python train.py --n_layer=16 --d_model=256 --vocab_size=524 --activation="swiglu" --norm="rmsnorm" --init="normal" --lr=0.00189 --warmup_steps=465 --decay_fraction=0.473 --seq_len=512
Each number is 50 + 12 x the weight over its row's rms, rounded and kept within 0 to 99. Layers, rows and columns count from 0. The size before them is the row's rms in percent of the matrix's.

# layer 12 MLP up, 704x256, rms 0.0962, rows 343-346, columns 128-255
101:52 57 53 58 42 46 55 54 58 54 61 52 53 34 42 38 65 41 40 70 56 43 55 60 59 39 55 60 59 51 53 69 49 20 57 37 53 61 48 57 54 30 52 47 43 71 51 53 44 35 69 32 53 39 52 55 50 46 61 73 40 35 48 39 45 35 68 38 39 51 46 52 24 48 43 36 42 60 61 65 51 51 46 55 57 43 60 38 54 46 47 45 58 49 46 59 43 57 43 44 28 48 57 70 45 51 71 59 16 49 64 55 46 70 48 46 31 36 27 44 52 54 57 41 24 44 36 53
100:49 52 48 63 59 27 37 47 70 64 34 40 47 44 70 52 30 40 43 50 41 43 53 60 58 49 39 68 66 67 53 51 40 46 47 22 19 64 58 36 33 42 59 55 54 51 74 63 44 59 39 41 46 53 50 39 65 57 48 33 64 32 31 70 19 39 53 36 62 46 61 49 58 56 50 61 71 37 53 43 66 66 46 31 57 54 63 52 42 46 57 45 39 48 70 48 66 55 58 59 44 66 30 43 51 44 40 62 53 35 51 39 47 52 49 59 79 68 41 72 83 59 42 41 74 43 71 63
095:50 53 60 57 42 49 52 35 58 64 47 75 57 50 28 55 37 60 48 49 58 46 43 44 78 61 57 42 52 40 43 45 54 45 48 43 29 63 39 53 54 44 53 23 47 57 54 27 45 59 31 62 49 66 49 48 65 42 59 43 43 51 55 67 59 68 70 48 60 35 44 58 57 46 61 39 42 31 60 46 36 41 31 39 76 58 43 45 48 24 73 52 41 45 39 35 68 44 48 65 54 64 35 42 57 41 49 63 54 57 53 59 46 70 46 44 46 51 50 47 30 56 48 48 56 57 41 63
103:36 53 57 45 39 66 44 55 58 48 34 59 55 73 32 44 33 51 66 51 24 36 45 58 58 69 34 51 35 40 59 46 64 52 47 68 48 61 36 52 57 50 32 62 31 24 53 44 51 47 50 56 38 48 39 57 48 31 30 41 53 69 35 54 37 29 49 52 58 69 49 29 49 64 56 68 46 54 64 49 62 32 41 52 32 61 56 51 52 60 38 71 68 59 63 58 48 50 43 52 46 57 30 55 27 41 46 46 58 43 64 41 39 58 30 28 55 53 52 51 53 67 52 44 60 49 61 65
# layer 12 MLP down (transposed), 704x256, rms 0.139, rows 343-346, columns 128-255
101:62 61 43 72 38 58 48 29 34 60 64 59 44 40 42 42 53 54 52 49 53 44 35 68 68 61 70 34 41 63 06 52 41 47 41 35 50 52 40 60 43 43 58 33 59 36 38 55 45 62 27 52 69 59 27 38 33 35 66 35 50 43 59 45 48 40 40 44 29 33 52 51 43 50 40 47 48 58 41 68 57 66 51 71 77 25 61 42 54 75 68 48 42 59 54 51 53 63 56 64 51 49 43 25 21 50 44 40 51 64 43 42 49 36 69 57 65 29 29 57 48 47 70 44 54 42 56 56
101:56 34 39 54 31 53 56 53 41 48 50 57 40 53 61 65 60 71 58 46 46 72 35 60 53 33 63 77 55 42 99 44 47 68 32 44 36 63 46 50 32 54 43 50 53 56 45 32 49 57 73 47 46 61 42 44 50 38 54 45 31 57 39 26 60 42 56 40 58 51 58 37 47 27 61 37 55 54 53 61 58 51 48 76 45 59 43 50 63 55 45 63 52 68 39 38 46 45 47 31 67 52 21 70 63 45 44 61 56 46 69 42 47 61 38 67 69 61 60 52 50 61 45 54 72 52 42 34
097:53 44 59 31 44 52 52 44 40 39 61 28 32 55 59 55 67 51 61 56 70 63 71 29 55 48 49 26 57 43 46 27 59 51 43 38 37 55 56 53 47 64 50 46 47 57 41 68 42 57 62 44 35 61 45 66 50 49 36 20 49 80 41 57 39 64 42 43 13 39 39 26 72 63 44 58 69 36 61 27 37 63 55 79 58 52 65 48 52 53 50 46 46 64 42 50 46 42 54 59 55 62 54 30 63 39 65 59 64 62 54 53 33 51 48 41 55 36 57 54 60 57 50 57 43 56 30 41
101:67 60 51 48 44 54 17 40 59 57 48 39 51 57 54 49 48 57 59 67 51 56 58 36 55 32 66 59 43 43 61 70 38 44 63 53 66 35 52 34 50 50 49 44 53 68 81 29 52 40 60 53 37 82 38 58 58 65 54 86 54 61 64 41 45 39 81 43 35 53 53 40 59 44 46 58 37 57 24 36 40 68 54 55 58 31 60 63 46 51 67 38 41 48 58 45 38 46 63 30 57 50 42 46 31 47 44 62 43 38 45 59 47 39 51 57 64 59 34 62 63 54 42 48 65 51 35 49
# layer 12 MLP gate, 704x256, rms 0.0938, rows 344-346, columns 128-255
097:41 30 48 48 22 51 39 62 45 43 53 50 42 65 28 69 53 45 40 49 28 66 37 71 29 56 47 62 58 46 53 50 25 44 21 78 63 52 58 59 52 46 54 48 38 46 62 55 20 42 46 61 22 50 52 53 55 47 52 50 35 47 55 44 55 68 59 56 54 50 50 53 37 47 52 53 57 44 42 44 44 47 35 32 42 70 46 43 53 64 48 36 58 44 62 56 41 61 61 53 69 46 73 42 52 50 73 50 73 49 37 54 56 46 44 36 36 27 42 34 33 54 51 38 40 51 49 53
098:57 65 64 55 53 58 21 61 51 31 53 44 17 58 37 57 53 42 48 41 55 50 35 37 34 35 42 46 38 47 59 45 69 51 55 26 52 54 66 24 30 55 49 61 62 48 59 59 62 51 58 45 61 71 50 33 31 53 40 36 61 50 84 52 44 38 74 37 56 66 40 47 35 34 43 25 45 57 53 30 58 62 64 28 38 58 54 49 57 44 63 41 66 41 48 46 69 45 52 39 63 59 51 30 43 73 51 32 58 71 55 41 81 33 42 57 50 42 60 46 53 51 47 63 65 43 49 66
100:30 47 48 70 44 44 58 57 67 77 49 76 52 57 47 57 53 47 53 52 41 51 66 56 39 46 45 61 50 52 46 56 44 54 31 40 45 50 54 21 37 48 40 61 33 53 48 48 36 81 48 58 37 29 51 68 45 22 48 18 79 51 65 52 44 35 33 32 42 49 54 32 42 50 74 46 45 45 38 62 58 61 44 56 41 65 43 54 30 46 35 40 45 57 71 58 43 36 59 57 44 53 51 66 89 53 32 50 48 51 52 48 62 70 64 29 41 50 61 44 47 41 51 46 44 65 36 35